Part of a small language model's weights: width 96, 3 heads of 32 (1 for keys and values).
Each number is 128 + 24 x the weight over the matrix's rms, rounded and kept within 0 to 255. Layers, rows and columns count from 0.

# layer 7 attention query, 96x96, rms 0.0594, rows 0-95, columns 0-31
[[ 91 142 172 142 132 128 140 125  95 133 129 167 105 128 106 146 128  85 134 121 124 132 123 159 117 106  96 157 111  81 163 106]
 [122 112  94 109 180 125 123 178 158 153 166  80  96 176 101 128  93  78 134 154 101 141 179  91  79 154  87  91 123 129 131 120]
 [170 127 189 143  96 133  94  85 106 110  75 165 191 106 194 116 166 182 141 120 155 117 102 173 157 105 164 120 109 114 129 117]
 [195 152 165 115  69 124 120  90 113 115 119 155 166 109 201 164 168 167 133 155 144 111 110 167 190 104 170 104 110 116 141 135]
 [ 80 109  96 111 163  95  93 119 145 117 105 112 144 120 104 117  99 120 147  94 121 133 132 129 101 139  95 137 142 147 102 136]
 [ 87  99 125 116 169 125 142 143 121 129 158 136 111 121 106 136 105  56  94 129 121 140 105  86  91 124 130 133 150 148 137  89]
 [145 129 127 133 109 197 180 145 111 118 141 147  64 160 124 122 106 127 118 141 123 115 129 138 121 111 138 104 130 120 126 121]
 [126 112 118 128 157 118 122 123 155 134 118  96 122  90  95 140 124 108 115 139 139 151 144 145  94 128 133 114 118 131 110 125]
 [137 143 111 100  88 135 120 115 103  84  96 149 139  79 175 127 186 180 132  96 164  90  33  99 171 136 176 150 145 147  92 182]
 [115 130 176 128 119 160 130 102  89 150 129 161 166 166 126 140 133 110 134  92 121 106 103 165 104  88 115 157  90 106 156  74]
 [145 145 121 110  91 124 178 133 132 102 140 125 126 108 112 124 133 146 123 139 149 150 135 132 173 117 136 128 133 125 142 178]
 [112 139 120 105 102 121 169 141 175 133 139  91 114  99  98 129 135 150 117 125 157 157 136  99 202 132  82 136 139 110 103  90]
 [143 157 146 119 103 115  76 103  95 135 109 152 159 152 173 118 128 163 162 115 133 100 125 220 128 117 170 104 131 136 130 176]
 [163 160 148 141 128 141 144 110 100 130 116 180 131 122 164 127 142 124 125 150 110  95 114 174 117 144 152 107 124 135 155 124]
 [157 126 128 128 115 133 157 133 132 120 144 129 123 120 160 119 154 109 115 164 117 138 145 122 131 130 124 128 139  97 164  71]
 [139 144 107 140 132 145 160 126 132 124 148 136 110 120 110 144 106 116 112 161 140 119 110 132 131 106 101  93 107 159 111 130]
 [151 103 166 143 129 136 109 128 126 140 112 149 122 128 103 149 131 141 135 107 108 130 118 116 115 114 119 140 116  99 118  98]
 [139 113 124 110 122 152 161 102 106 110 133 119 120 119 125 152 107 119 108 137 114 105 128 122 113 131 151 131 127 119 140 127]
 [167 107 112 130 120 143 111 128 114 118 124 120 159 144 113 148 133 143 135 128 115 129 119 152 117 133 115 134 115 108 120 128]
 [119 126 121 132 165 118 164 132 125 121 111 132 123 124 137  84 145 112 126 131 137 145 161 141 124 136 147 117 138 126 133 119]
 [ 95 168  63 154 132 129 144 135 135 151 102 132 135 135 114 151 127 100 158 154 130 123 112 116 169 134  86 148 103 115 104 134]
 [154 142 117 103 112 128 140 147 121 141 167  94 137  97 144 182 149  97 151 161 133 109 117 110 113 157 131 119 129 151 155 159]
 [109 117 134 117 110 163 141 115 113 132 126 132 106 131 126 128 105 142 103 122 123  99 136 152 117 139 119 121 126 119 117 137]
 [124 181 139  97 109 122 157 145 122 116 128 136 143 143 160 104 165  87 134 151 146 138 111 102 143 159 143 118 118 161 115  99]
 [126 122 108  96 101 103 121 124 124 118 129 107 140 174 131 129 118 132 146 154 112 155 142 136 126 154 201 135 149 127 176 169]
 [133 160 135 112 123 118 113 144 163 111 145 114 123 127 178 114 142 155 147 134 129 123 150 130 164 116 125 108 137 142 150 149]
 [151 132  91 158 145 135 141 145 125 143 135 124 133 122 106 126 121 105 115 143 140 137 122 124  99 128 130 109 113 113 142 163]
 [138 141 104 137 134 175 179 127  95 110 110 154 127 152 121 165 101  95 123 142 116 112 110 116 123 126 119 138 103 125 120 136]
 [ 97 141 117 144 137 119 156 148 127 117 134 133 124  93 124 149 102 114 129 146 124 152  96 135 140 125 123 121 149  97 130 125]
 [138 134 169 144  91 156 193 140 112 112 139 137 123 126 152 155 144  81 139 184 128  82 102  85 137 161 109 115 159 148 120 131]
 [134 169 123 140 102 132 132 149 125 104 160 140 136 121 136 132 118 142 138 113 138 114 129  99 129 137 134 138 130 138 142 138]
 [122 153 119 153 134  94 162 142 104 128 154 152 144 103 114 114 124 134 133 106 138 140 133 114 140 111 115 137 151 136 108 112]
 [104 152 135 162 142 124 120 160 120 146 151 110 116 143  73 125  69 159  87 109  71 146 212 141 111 172 102  63 158 123 153 101]
 [117  95  97  85 158 118 119 153 138 155 147  99 104 154 116 113 125 101  89 124 123 145 156 105  80 155 130  87 146 132 114  89]
 [162 155 155 118 106 137 114 102 127 144 110 155 230 136 175 133 182 160 155 122 156 134 106 146 176 105 133 132 131 112 141 157]
 [176 157 182 118 103 152 132  98 151 115 105 156 168 112 193 128 168 142 147 152 172 129 122 150 203 114 153 163 128  91 166 120]
 [103 100  94 129 135  73 132 119 133 131 140 107 143 141  62 152 148 138 132 115 113 157 104 117  90 123  95 127 133 139  85 134]
 [ 96  94  97 101 114 109 135 110  95 123 169 123 110 144 103 135 103 100  91  78 141 156 117  93  88 145 130 106 149 115 106  90]
 [119 135 131 137 128 187 128 138 108 105 109 112  84 159 104  74  84 158 112 120 125 118 149 128 109 141 140 111 142  87 140 115]
 [157 141  85 139 165 105 126 128 131  97 102 100 170 157  91 147 148 130  99 176 114 166 137 134 112 138 137 123 126 142 115 140]
 [158 140 135 183 119 131 129 109 114 117 125 160 125  72 156 125 131 134 156 123  76 142 146 140 141 148 119 140 117 142 155 175]
 [105 153 160 133 146 113 111 141 128 173 125 129 151 154  70 107  80 149  96  81 105 133 170 133  85 153 132  70 129 132 141 118]
 [139 133 141 122  80 174 141 100 118  79 149 146 118 105 157 129 157 140 141 157 154 116 114 155 158 100 114 173 128  99 132 142]
 [100 133 111 117 135 153 131 163 152 140 165 148 112 131 122 135 160 128 103 135 116 120 126 117 161 154 100 160 140 127 111 100]
 [177 142 158 136 108 115 126  99 135 105 109 117 144 151 118 120 143 158 190 139 126 120 137 158 132 100 149 146 102 107 169 153]
 [157 136 174 118 112 162 105 102 107  80 102 147 111 102 161  77 121 152 155 117 139 103 152 167 112 135 156 143 109 104 159 132]
 [126 133 136 105 117 168  88 112 139 135  95 136 109 119 182 129 106 101 130 136 125 115 164 138 149 140 162 123 123 127 116 108]
 [127 122 121 120 153 136 133 148 135  95 100 138 127 182  87 119 118 100 113 154 151 123 134 109 137 132 114 130 139 119 103 129]
 [140 134 131 121 158 115 121 129 127 116 107 175 133 170 127 142 140 138 142 131 137 150 106 129 158 105 151 122  72 146  97 136]
 [132 120 141 127  97 152 135 101 107 117 139 122  99 111 147 152 110 131 132 128 154 139 133 140 116 129 126 129 147  71 125 110]
 [140 115 109 145 130 143 108 126 136 120 138 121 102 170 131 130 116 126 153 121 140 147 149 139 115 128 135 152  99 144 118 156]
 [136 149 118 118 133 134 170 124 130 162 117 137 135 134 127 149 114 133 117 116 128 149 125 160 122 120 129  96 107  96 134 115]
 [123 179 170 124 150 128 164 170 151 164 118 158 150 129  86 131  95 118 132 123 150 145 127 134 109 152 136 133 117  87 120  94]
 [134 132 168 132 102 125 146 116 116 142 161 112  88 107 142 148 133 115 136 114 133 113 125 129 114 110 120  95 145 124 133 138]
 [ 93 107 120  98 133 140 170 130 118 124 117 108 132  98  65 114 121 141 107 113 141  92 163 154 105 118 130 122 162  97  84 121]
 [147 154 132 136 118 147 136 121 128 151 142 127 161 117 143 132 144 131 130 128 133 130  99 120 142 135 147 117 120 142 140  95]
 [156 166 139 145 103 109 126 113 143 117 129 106 111 132 175 129 133 115 131 162 119 124 126 149 136  90 103 118 133 121 174 133]
 [157 143 128 142 120 119 140 136 157 103 121 126 135 146 149 150 157 107 142 141  97 129 135 137 176 120 127 140 147 150 165 145]
 [131 138  85 146 143 147 181 148 100 154 130 139 159 156  76 137 121 123 106 122 127 129 102 135 135 113 132 121 112 129 128 150]
 [133 153 125 116 139 141 157 137 115 123 129 170 102 144 109 147 123 111 132 120 159 129 143 166 127 132 124 120  97  90 113 136]
 [130 146 137  98 120 128 126 143 142  87 123 166  98 131 139 151 100 126 141 125 107 157 143 122 137 141 133 104 130  93 139 128]
 [123 137 134 123 122 131 137 120 140 103 119 130 137 145 132  78 133 127 132 136 101 135 133 150 145 141  94  82 174 138 148 107]
 [123 139 120 120  86 131 167 127 125 124 123 138 143 159  77 132 131 110 126 101 122 133 116 152 166 116 143 130 128 130 130 151]
 [126 148 125  83 101 109 123 130 159 127 104 136 132 120  83 130 115 114 134  95 114 152 133 127 163 168 161 143 157  97 105  99]
 [134 126 137 138 130 140 118 148 139 140 141 112 111 125 127 139 116 124 134 128 101 135 151 130 116 135 116 120 128 131 130 138]
 [132 117 120 114 143 109 102 145 135 121 132 123 120 138 113 145 114 142 117 133 122 127 150 104 131 127 113 120 128 125 117 126]
 [126 131 146 134 110 147 158 117 141 125 123 141 133 115 157 107 157 119 136 126 142 159 117 134 137 127 138 155 122 134 145 122]
 [141 145 153 126 112 121 152 143 157 129 106 139 138 133 156 101 157 117 137 132 134 152 133 134 148 126 146 137 126 134 157 118]
 [110 109 109 146 143 131 105 111 118 139 123  96 115 140 121 120 118 131 131 141 122 141 121 151 104 130 121 153 149 110 114 158]
 [116 128 118 120 153  95 141 125 131 135 113  88 125 144 112 103 136 148 116 158 110 147 101 126 110 126 128 164 132  99 111 138]
 [105 154 136 137 125 204 140 107 106 115 113 143 111 115  99  44  96 226  81 104 144 110 125 208  94  70 153 111 173  44 142 128]
 [138 115  97 136 191 145 118 188 143 123  79 119  94 224 104 159  84 113 189 159  97 178 179 127 115 183 109 112 122 164 101 146]
 [113 135 135 147 120 130 134 120 112 155 132 137 143 129 136 107 136 103 126 146 130 133 113 144 134 124 145 150 118 123 136 132]
 [139 137 117 139 114 136 133 128 125 127 135 128 131 118 130 128 144 129 121 117 130 147 134 117 132 132 103 123 132 129 125 121]
 [114 146 128 139 128 142 145 111 126 130 140 121 145 146 117 111 136 123 140 127 112 121 123 159 104 127 143 142 133 143 134 125]
 [117 151 118 130 108 136 141 130 127 119 139 121 129 149 110 115 142 146 121  91 122 129 117 148  98 141 117 123 153 130 109 131]
 [138 115 154 126 144 119 130 131 159 160 101 113 114 143 139  96 109 115 142 166 116 126 155 141 147 128 155 134 102 131 169 154]
 [129 139 134 114 115 122 136 132 138 112 113 162 117  94 135 134 102 147 116 138 145  99 133 122 135 122 135 121 116 143 178 127]
 [144 154 206 163  51 128 169  79 108 110  91 211 174  57 160 155 180  99 104 150 181  83  90 139 205 123 178 178  88 130 157 132]
 [128 104 115 122 165 112 118 116 107 129 151 193 112 155 116 160 177 138 119 146 140 174 118 139 110 133 125 135  96 136 157 108]
 [134 108 160 136 199  93 117 134 133 130  97 181 143 127 117 141 148 122 144  97 140 175 125 141 157 166 142 145 102 147 123 118]
 [ 93  85 128  90 121 131 117 178 113 111 169 165  96 119 143 102 118 100  97 123 127 142 126 145 134  91 117 146 178  90 141  91]
 [122 127  87 109 129 170  83 157 128  71  98 133  95 182 117 135 129 149 157 109 125  78 188 177  88 183  73 114 123 100  97 143]
 [131 177 136 131 162 161 205 157 124 187 116  67 116 159 117 128  67 175 138 135 146  79 126 131  78 150 161 101 148 146 104 115]
 [142 160  72 101 151 124  94  77 158 240  94 112 168 114 117 124 138 136 157 142 134 152 101  77 146 152 124 110  80 123  51  94]
 [ 78  90 147  70 110 117 116  92 130 128 150 123 139 115 144 198 182 100 105 120 149 102 102 174 139 142 114 103 142 137 189 117]
 [ 75 116 122 139 104 169 162 126  90 116 142 109 135 137 102  98  92 135  97 125 138  65 154 150 112  68  88 158 149 131  93 151]
 [164 186 140 117  93 149 151  83 144 147 124 117 108 167 120 137 173 110 125 102 116 128 126 123 135 120 149  77  99 116 115  97]
 [155 138 129 126  70 118 166 128 161  68 103 115 106 110 144 102 108 131 126 109  59 127 158 118 154 110 148 136 127  82 232 155]
 [161 130 124 180 140 140 155 101 162  95 119 122 143 149 152 193 183 197 135 143 127 114 124 127 125 101 123  83 113 136 191 174]
 [154 170  96 143 134  93 145 137 112 164 120 168 173 133 136 104 109  95  98 178 183 167 113  72 133  67 159 126 148 129 131 114]
 [137  90 122  85 163 158 148 110 147  71 129 186  70 107 128 112 149  98 116 152 156 103 116 135 132 133 129  97  87  81 120  68]
 [164 126 124  97 170 133 137 133 143  41 150 181  98  94 154 132 106  62 123 119 150 146 112 119 181 159 158 152  87 103 152 105]
 [125  85 146 151 105 166 184 177 122  62 135 102  67 164 135 118  82 125 120 137  37 154 164 150 121 103 131 117 156 162 209 156]
 [159 135 112 131  75 138 192 114 145  80 117  74 152 163 123 133 143  95 131  96 128 106 149 120 203  70  93 128 127 143  82 113]
 [125 165 101  95 116 136 123  91 121  81 118  86 145 168 139 195 141  75 176  75 112 173 127 139 159 106 112 145  95 156  84 125]]
# layer 7 attention key, 32x96, rms 0.0556, rows 0-31, columns 0-31
[[129 136 115 138 127  91 138 162 140 181 155 124 137 149 122 141  65 125  83 124  96 179 202 111 103 166 113  68 132 135 112  97]
 [154 113  79 141 175 131 118 128 158 175 120 129  93 125 124 126  62 148  71 124 130 127 177 124 117 131 115 127 147 131  85 116]
 [136 153 148 111 103 135 149 111  94  70 126 118 171 124 133 153 185 109 192 130 136 129  99 139 124 129 173 110 107 136 144 124]
 [162 147 157 124 130 187 146 120 110  98 111 168 121  98 142 164 146 132 164 142 120 109 115 137 131 148 167 159  79 139 139 134]
 [122 114 111 124 116  83 121 134 108 109 143 124 121 154 122 137 162 146 140 122 145 165 107 124 135 117 107 106 133 129 118 121]
 [121 107 149 126 107 132  94  83  83 108 142 135 104 116 123 126 123 105  86 151 160 145 119 162 117  92 120 137 144  97 133 102]
 [143 130 127 151 132 136 156 134 156 144  78 116 173  92 114 103 111 148  82 133 110 130 145 135 126 159 154 147 147  74 149 111]
 [158 154  84 149 146 152 116 164 138  88 107 126 145 161 120 122 145 116  93 189 149 142  96 102 166 135  84 106 107 115  84 106]
 [105 144 165 107  97 118 146 119 123 127 105 136 122 103 123 120 149 127 139 162 128 129  91 124 127 142 143 144 124 114 127 123]
 [140 151 116 138 143 117 100 130 142 165 113 133 109 110 110 108  88 135  98 123 139 138 143 119 124 152 138 130 140 146 125 111]
 [123 125 176 118 100 135 159 131 124  97 125 115 101 118 130 163 146 156 142 145  97 120 121 128 118 152 145 139 118 124 140 116]
 [149  96 106 147 164 127  81 177 157 180 128 128 120 139 125 135  93 131 117 126 100 124 171 121 129 136 118 150 120 147 132 139]
 [135 170 166 154 113 170 150 105 110  74 121 130 113 103 122 166 158 121 167 117 143 107  96 133 127 156 157 133  79 110 149 105]
 [133 177 147 118  98 178  87  62  25  15 129 217 134  35 146 186 153  97  88 142 186  90  70 149 109  95 200 134 114  67 166 128]
 [136 134 165 113  97 152 133 119 155 143 137 136 149 140 163 145 135 142 118 109 106 110 137 123 135 158 147 112 128 110 128 156]
 [173 120  94 124 166 167 121 161 131 113  69 159 114 143 124 161 140 117 119 145 111 164 139 122 128 146 137 125  82  92 131  94]
 [140 136 129 132 178 134 108 123 122 107 111 169 152 138 161 119 130 138 125 120 150 136 105 122 148 143 129 162 118 151 133  76]
 [144 149 110 116 139 151 118 162 104 101 120 169  87  95 114  88  94 169 107 136 164 107 145 165 132 109 171 109 149 108 148 143]
 [114 152 127 119  95 137 155 121 171 135 100 142 108 138 160 125 130 101 147 102 134 123 130 137 180 156 133 100  98  94 139  95]
 [142 152  99 119 142 139 137 135 156 163 138 108 144 158 140 117 127 143  93 114 155 119  90 104 159 128 162 116 134 122 107 134]
 [163 125 147 143 170 120 133 135 112 169 137 158 144 138 126 108 145 133 125  99 153 159 132 128  88 140 129  97 103 146  55 106]
 [104 141 172 120 125 141 151  93 108  98 173 115 102 154 138 171 121 149 101  91 141 110 153 124  60  87 141  96 130 183 162 152]
 [122 105 110 118 121 143 132 171 133 122 146 114 138 110  97 146 131 121  97 103 125  86 139 131 142 125 118 131 135  98  86 154]
 [145 136 123 132 152 117 114 113  95 131 164 142 144 116 128 130 159 126 145 134 133 116 132 123  68 156 135 124 116 147 163 122]
 [159 146 126 150  78 149 132 130 138 109 151 128  97 128 147  96 129 135 156 117 123 116 123 116 138  92 118 147 146 118 163 113]
 [146 108 160 148 117 124 155  93 154 127 172 118 138 190 178 172 134 121 138 128 105 142 136 112 142 138 111 161 123 156 153 127]
 [165 108  68 136 179 147 130 154 117 154  83 131 141 125 130  83 113 116 123 128 145 129 139 118 137  95 150 134 115 161  77  70]
 [170 125  88 111 137 162 155 109 115 134 154 165  96 111 140 130 151 140 116 123 144 123 149 153 172 168 153 147  90  98 117  90]
 [130 132 116  99 152 139 114 120 150  89 122 133  97 128 108 121 100 129 129 129 131 138 127 133 159 151 159 130 120 143 122 116]
 [113 140 131 123 102 124 137 133 148 126 172 133 102 117 129 123 124 157 109 124  91 174 150 145 128 124 143 124 139 146 155 144]
 [163  99  93 155 136 136 126 137 109 146 151 114 127 136 148 132 130  92 134  89 122 129 146 129 118 119 117 151 127 122 120 109]
 [125 157 122 111 137 125 103 136 162 139  92 108 122 141 135 155 107 111 125 113 140 147 124 142 117 157 132 152 117  99 101 105]]
# layer 7 attention value, 32x96, rms 0.0513, rows 0-17, columns 0-31
[[153 142 167 140 148 114 162 139 100 157 151 112  97 110 157  87  93 132 130 139 139 108 125 165 100 178 125 118 133 125 141 128]
 [149 145 120 115 136 122 147 133 154 116 124 111 101 136 159 164 147  79 131 131 148 133 141 122 199 132 160 129 106 150 119 135]
 [128 121  87 117 128 143 182 153 117  79 110  97 116 146 139 113 162 150 136 119 110 106 144 129 160 145 131 165 128 150  96 160]
 [136 171 112  96 137 120 142 153 138 148 130 134 117 126 105 123 123 141 134 120 158 138 119 139  96 150 131 164  90  89 117 149]
 [129 108 143 140 119 139 126 120 144 111 122 169 158 132 138 168 133 122  95 139 111 126 126 137 114 134 159 125 104 134 170 147]
 [ 88 121 148 158 148 152 111 137 108 144 143 137 134  86  92 138 127 157 122 129 109 130 135 173 109 112 135 154 146 109 142 146]
 [161 128 143 154 147 126 142 172 158 183  83 124 102 114 119 133 120  73 132 135 113 134  99 109 152 156 138 131 146 138 126 100]
 [149 106 133 115 120 117 132 124 146 136 121 138 132 139 161 129 152 119 142 131 137 133 136 142 179 106 130 140 114  90 126 153]
 [124 167 127 171 104 173 176 121 128 116 121 116 135 116 144 157 133 110 129 121 124 131 116 127 121 129 103 151 175 139 180 156]
 [138 119 126 132 150 145 120 150 117 105 121 128  93 122 108 121 130  95 141 126 117 135 119 139 139  84 148 131 137 134 113 125]
 [117 124 101 140 161 138 177 116 142  97 100  96 133 113 111 108 147 152 134 114 138 128 173 113 133 143 119 129 150 101 116 128]
 [153 165 145 155 155 125 115 114 124 156 137 115 161  82 155 131 117 142 131 109 156 131 110 120 108 115 119 127 138 128 116 114]
 [135 161 139 133 181 124 133 107 112 182 137  90 150 115 154 124  98 103 153 140 164 130  89 163 147 197 129 107 124 105 188 114]
 [150 139 163 141 101 135  68 105 114 135 127 122 177  81 148 134 147 174  69 129 145 137 116 143 112 135 115 142 170  56 109 126]
 [101  91 138 149 123 147 143 140 136 147 138 135 146 154 105 129 132 176 132 144 148 121 123 154 195  95 112 107 159 157 112 143]
 [152 139 132 162 146 103 134  98 110 210 142 128 164  88 147 141 121 128 109 143 135  91 112 115 120 155 117 135 160 121 152 117]
 [139 132 127 108  95 124  81 128 118 121 119 142 173 134 125 151 153 124  90 140 153  82 118 143  73 120 121 120 130 113 133 136]
 [101 150 124 139 154 125 138 126 113 171 138 165 110 111  90 129 139 159 132 121 114 150 113 160 120 116 128 133 131 123 135 129]]
# layer 7 attention output (transposed), 96x96, rms 0.0576, rows 0-17,32-49,64-81, columns 0-31
[[116 131 116  87 126 147 106 118 157 114 121 121 163 139  96 152 170 107 154 127 137 115 157 139 146 108 112  49 129 116 192 103]
 [140 136 154 124 131 138 147 107 140 172 160 140 137 116 141 159 108 105  98 126  99 137 105 128 152  91 123 183 144 105 115  91]
 [149 150 137  91 127 119  94 131 144 140 102 120 133 116 152 152 106 141 158 129 149 172 101 154  99 140 155 130 133 132 142 139]
 [126 137 138 136 155 150  99  96 144 113 140 145 129 113 106 140 115 127 145 127 108 140  84 107 135 106  83 103 138 103 112 103]
 [183 177 112 146 161 120  90 154 142 132 163 122 140 126 103 142 141 136 114 119 182 135 156 127 142  83  98 116 127 147  97  93]
 [149 116 127  92 138  98  86 117 165 126 142 103 149 134 144 107 125 141 110 164 140 133 158 163 159 130 127  92 106 129  96 135]
 [143 136 107 136 137 148 123 124  45 137 107 119 155 130 128 121 136 129 146 112 136 112 131 130  90 142  94 149 112 127 104 134]
 [ 96 166 128 125 123 137 123 108 122 146 124 113 139 132 122 161 109 148 114 131 133 157  51 159 134 148 101 117  94 120 123  93]
 [100  77  58 107 156 184 108  96 146 112 106 134 105 127 134 121  62  78 145 152 105 134 126 100 152 129 171 142 102 167 117 105]
 [ 92 136 135 119 109 147 138 128 151 139 146 133 130 116 149 110  86  93 133 137 144 133 112 122 111 121 133 128 122 129 142 113]
 [127 121 110 121  89  88  98 130 134 146 181 129 123 118  89 118 130 115 112 130 155 152 126 112 167 130 122 156 134 110 152 134]
 [116 113 130 122 134 118 172 111 122 131 120 112 117 136 144 112 129 149 166 169 150 183 108 134 137 139 118 102 125 100 137 134]
 [136 153 187 177  94 114 112 146 140 116 109 137  83 122 101 117 122 101 148 164 130 108 119 105  51 112 139 133 171 147  74 143]
 [104 109 124 140 141 146 161 108 149 129 125 117 140 144 136 138 130 111 133 136 153 127 170 111 131  96 127 134 139 126 130 133]
 [116 138 142 160 157 116 116 100 115 108 134  80 149 138 139  95 108 137 177  79 123 117 121 141 125 102 125 109 129 139  82 173]
 [131 110 145 126 113 133 149 160 158  67  80 121 155 149 127 155 104 133 123 114 120 172 119 118 123 154 110  94 144 143 143 190]
 [107 108 130 132 137 142 125 138  83 123 156 134 129 164 157 119 117 114 155 159 138 134 112 102 126 122 154 134  99 116 124 145]
 [126 122 158 115 135 164 137 139 144 131 118 121 132 118 186 127 158 145 114 118 119 101 127 116 108 128 126 124 148 135 151 116]
 [151 124 114 192  87 122 171  96 109 183 172  87 158  84 113 102 110  88  78 133  79 150 121 162 120 125 142 119 107 130 111 115]
 [ 99 131 115 132 137 128 119 132 181 104 144 117 101 144 151 151 138 125 123 154 146 124 144 141  66 116 145 125  68 102 124 179]
 [132  84 141 127 133 151 155 148 117 131 186  93 138 122 142 158 141 121 142 119 119  87 126 165 152 113  94 100 122  99  85 134]
 [178 124 127 168 137 117 121 140 137 152 117 142 105 156 142  91 141 124 121 146 134 145 124 127  83 152 158 141  76 126 116 147]
 [109  72 148 180 113 124 141 146 134 138 120 142 104 160 122 148 158 117  86 117 100 120 100 147 134 132 179 107 103 120 152 114]
 [ 88 144 167 138 127 150 153 122 108 165 160 132 169 121 121 120 121 163  93 127 104  99  98 115 128 140 133 103 105 140 129 157]
 [131 127 150 123  95 115 117 108 104 147  87 128  69 161 104 136 159 116 110 151 155  92 106 133 148 159 162  90 123 150 146  68]
 [144 116 154 132 188 134  77 127 174 104 157 150 144 129 153 110 189 129 129  90 135 129 180 119 151 111 168 145 110 101 121 129]
 [178 159 205 217 155 150 114  74 124 137 119  93  99 137 159  78 170  70 101 131 140  92  91 164  91 127 157 125 167 144 165 207]
 [115 137 140 103 114 142 134 169 118  85 120 114 135 112 119 110 113  66 136 146 136 156 126 152 131 157 100 145 157 137  91 171]
 [ 92 137 107  58 109 152 102  67  88  65 156 110 132 142 136 142 190  95 129 108  97 120 161 107  84 109 134 118 120 126 125 161]
 [141 158 113 141 121  94 100 173 145 167 128 153 146 109 137 120  84 152 107 116 150  97 145 143 123 128 119 157 121  94 115 109]
 [105 121 130  92 110 125 117  97 153 132 138 110 163 137 114 172 113 178 148 107 142 121 117 128 103 171 120 176  74  88 160 130]
 [129 151 126 146 110 136 122 140 116 135  88 107 134 110 127 148  79 111 122 160 136 154 135 129 147  88 119  80 144 106 116 125]
 [167 135 145 122 153  94 121 157 105 142 141 166 172 152  96 123 148 125  87 143 175 185  99 152 143 151 122 193 162 145 119 149]
 [169  89 121 136 105 103 126 141  95 163 154 108 164 105 185 112  97 138  79 162 119 119 155 108 132 133 128 185 120 133  84  99]
 [150 147 154 122 139 125 119 155 104 108  98 130 122 165 162 144 146 142 115 148 144  66 121 161 151 117  85 110 105 139 139 127]
 [106 140 131  88  93 125 170 146 134 144 123 126 114 134  90 109 146 135 126 141 143 154 104 185 117 135 105 163 106 168 131  87]
 [100 137 141  90 170 141  96 133 144 107 106 172 112 159 113 143 140 199 142  88 157 102 119  82 141 158 124 146 158 121 107 147]
 [137 121 138 125 124 137 128 129  67 156 102 115 142 130 115 102 102 140 123 110 132 122 127 131 155 136  84 111 168 140 142 143]
 [112 156 145 141 132 135 107 110 122 145 110 120 121 118 111 111 119 122 117 101 126 142 128 103 118 136 145 149 140 135 133 113]
 [ 85 113 164  91 109 152 145 132 100 133 108 121 154  72 158 163 122 124 147 130 100 114 117  98 146  87  85 116 138 123 148 123]
 [124 124  94  90 129 139 119 122 103 119 111 109 135  94 129 103  84 129 139 123 162 150 137 108 104 147 124 180 148 122 129 151]
 [143 156 132 103 136 117 119 117 119 138 123 134  90 160 122 143 124  74 148 125 150 173 172 147 108 130 129 138 129 117 116 103]
 [100 151 128 132 137 135 114 126 157 124 178 109 163 121 185 136  83 143 123 130 105 183 139 145 101  89  67 150 129 113 133 179]
 [117 127 110 131 118 150 163 136 121 139 117 125 115 114  90 127  98 108 136 140 132 124 115 135 113 114 105  96 124 143 140 142]
 [101 106  95  84  91  89 138 184 125 144 147 129 149 116  84 166 141 204 133 128 121 138 138 125 119 169  76 145 111  88  99  79]
 [124 150 106 127 128 125 109 124 118 152 110 128 106 147 122 141 136 191 131 133 128 121 152 117 109 137 136 113 116 120 147 113]
 [148  95 146 177 149 118 152 148 166 197 122 155 148 118 131 120  88 156 107 170 150 137 101 120 130 126 126 120 122 150 124 113]
 [128 106 113 122  99 125 124  75 127 119 126 113 118 108 115 141 156  94 120 119 111 133 123 120 125 125 127 120 109 141 140 141]
 [158 115  97 138 135 133 116 147  90 127 121 111 118 130 129  98 164 106 100 148 100 138 131 132 153 108 133  87 131 142 119 122]
 [141 127 136 105 157  98  98 128 152 119 128 151 112 141 138 101 163 117 148 109 110  97 120 129 109 173 128 139  96 158 141 104]
 [122 132  96  98  98 160 126 129 155 145 125 110  94 119 150 152 126 106 135 124  95  80 141 122 120 120 144  66 126 104 161  95]
 [ 89 135 131 125 152 135 132 100 155 129 143 140  89 156  91 141 161 139 124 115 141 122 121 145  96 115 108 126 135 147 132 134]
 [130 138 116 127 119 124 140  80 140 124 164 157 126 119  90  94 121 149 128  82 121 157 139 113 120 126 151 143 144 143 138 140]
 [134 135 130 150 147 143  74  98  92 129 143 149 135 125 137 137 111 126 128 109 105 148 137  89 151 147 136 124 113 103 100 157]]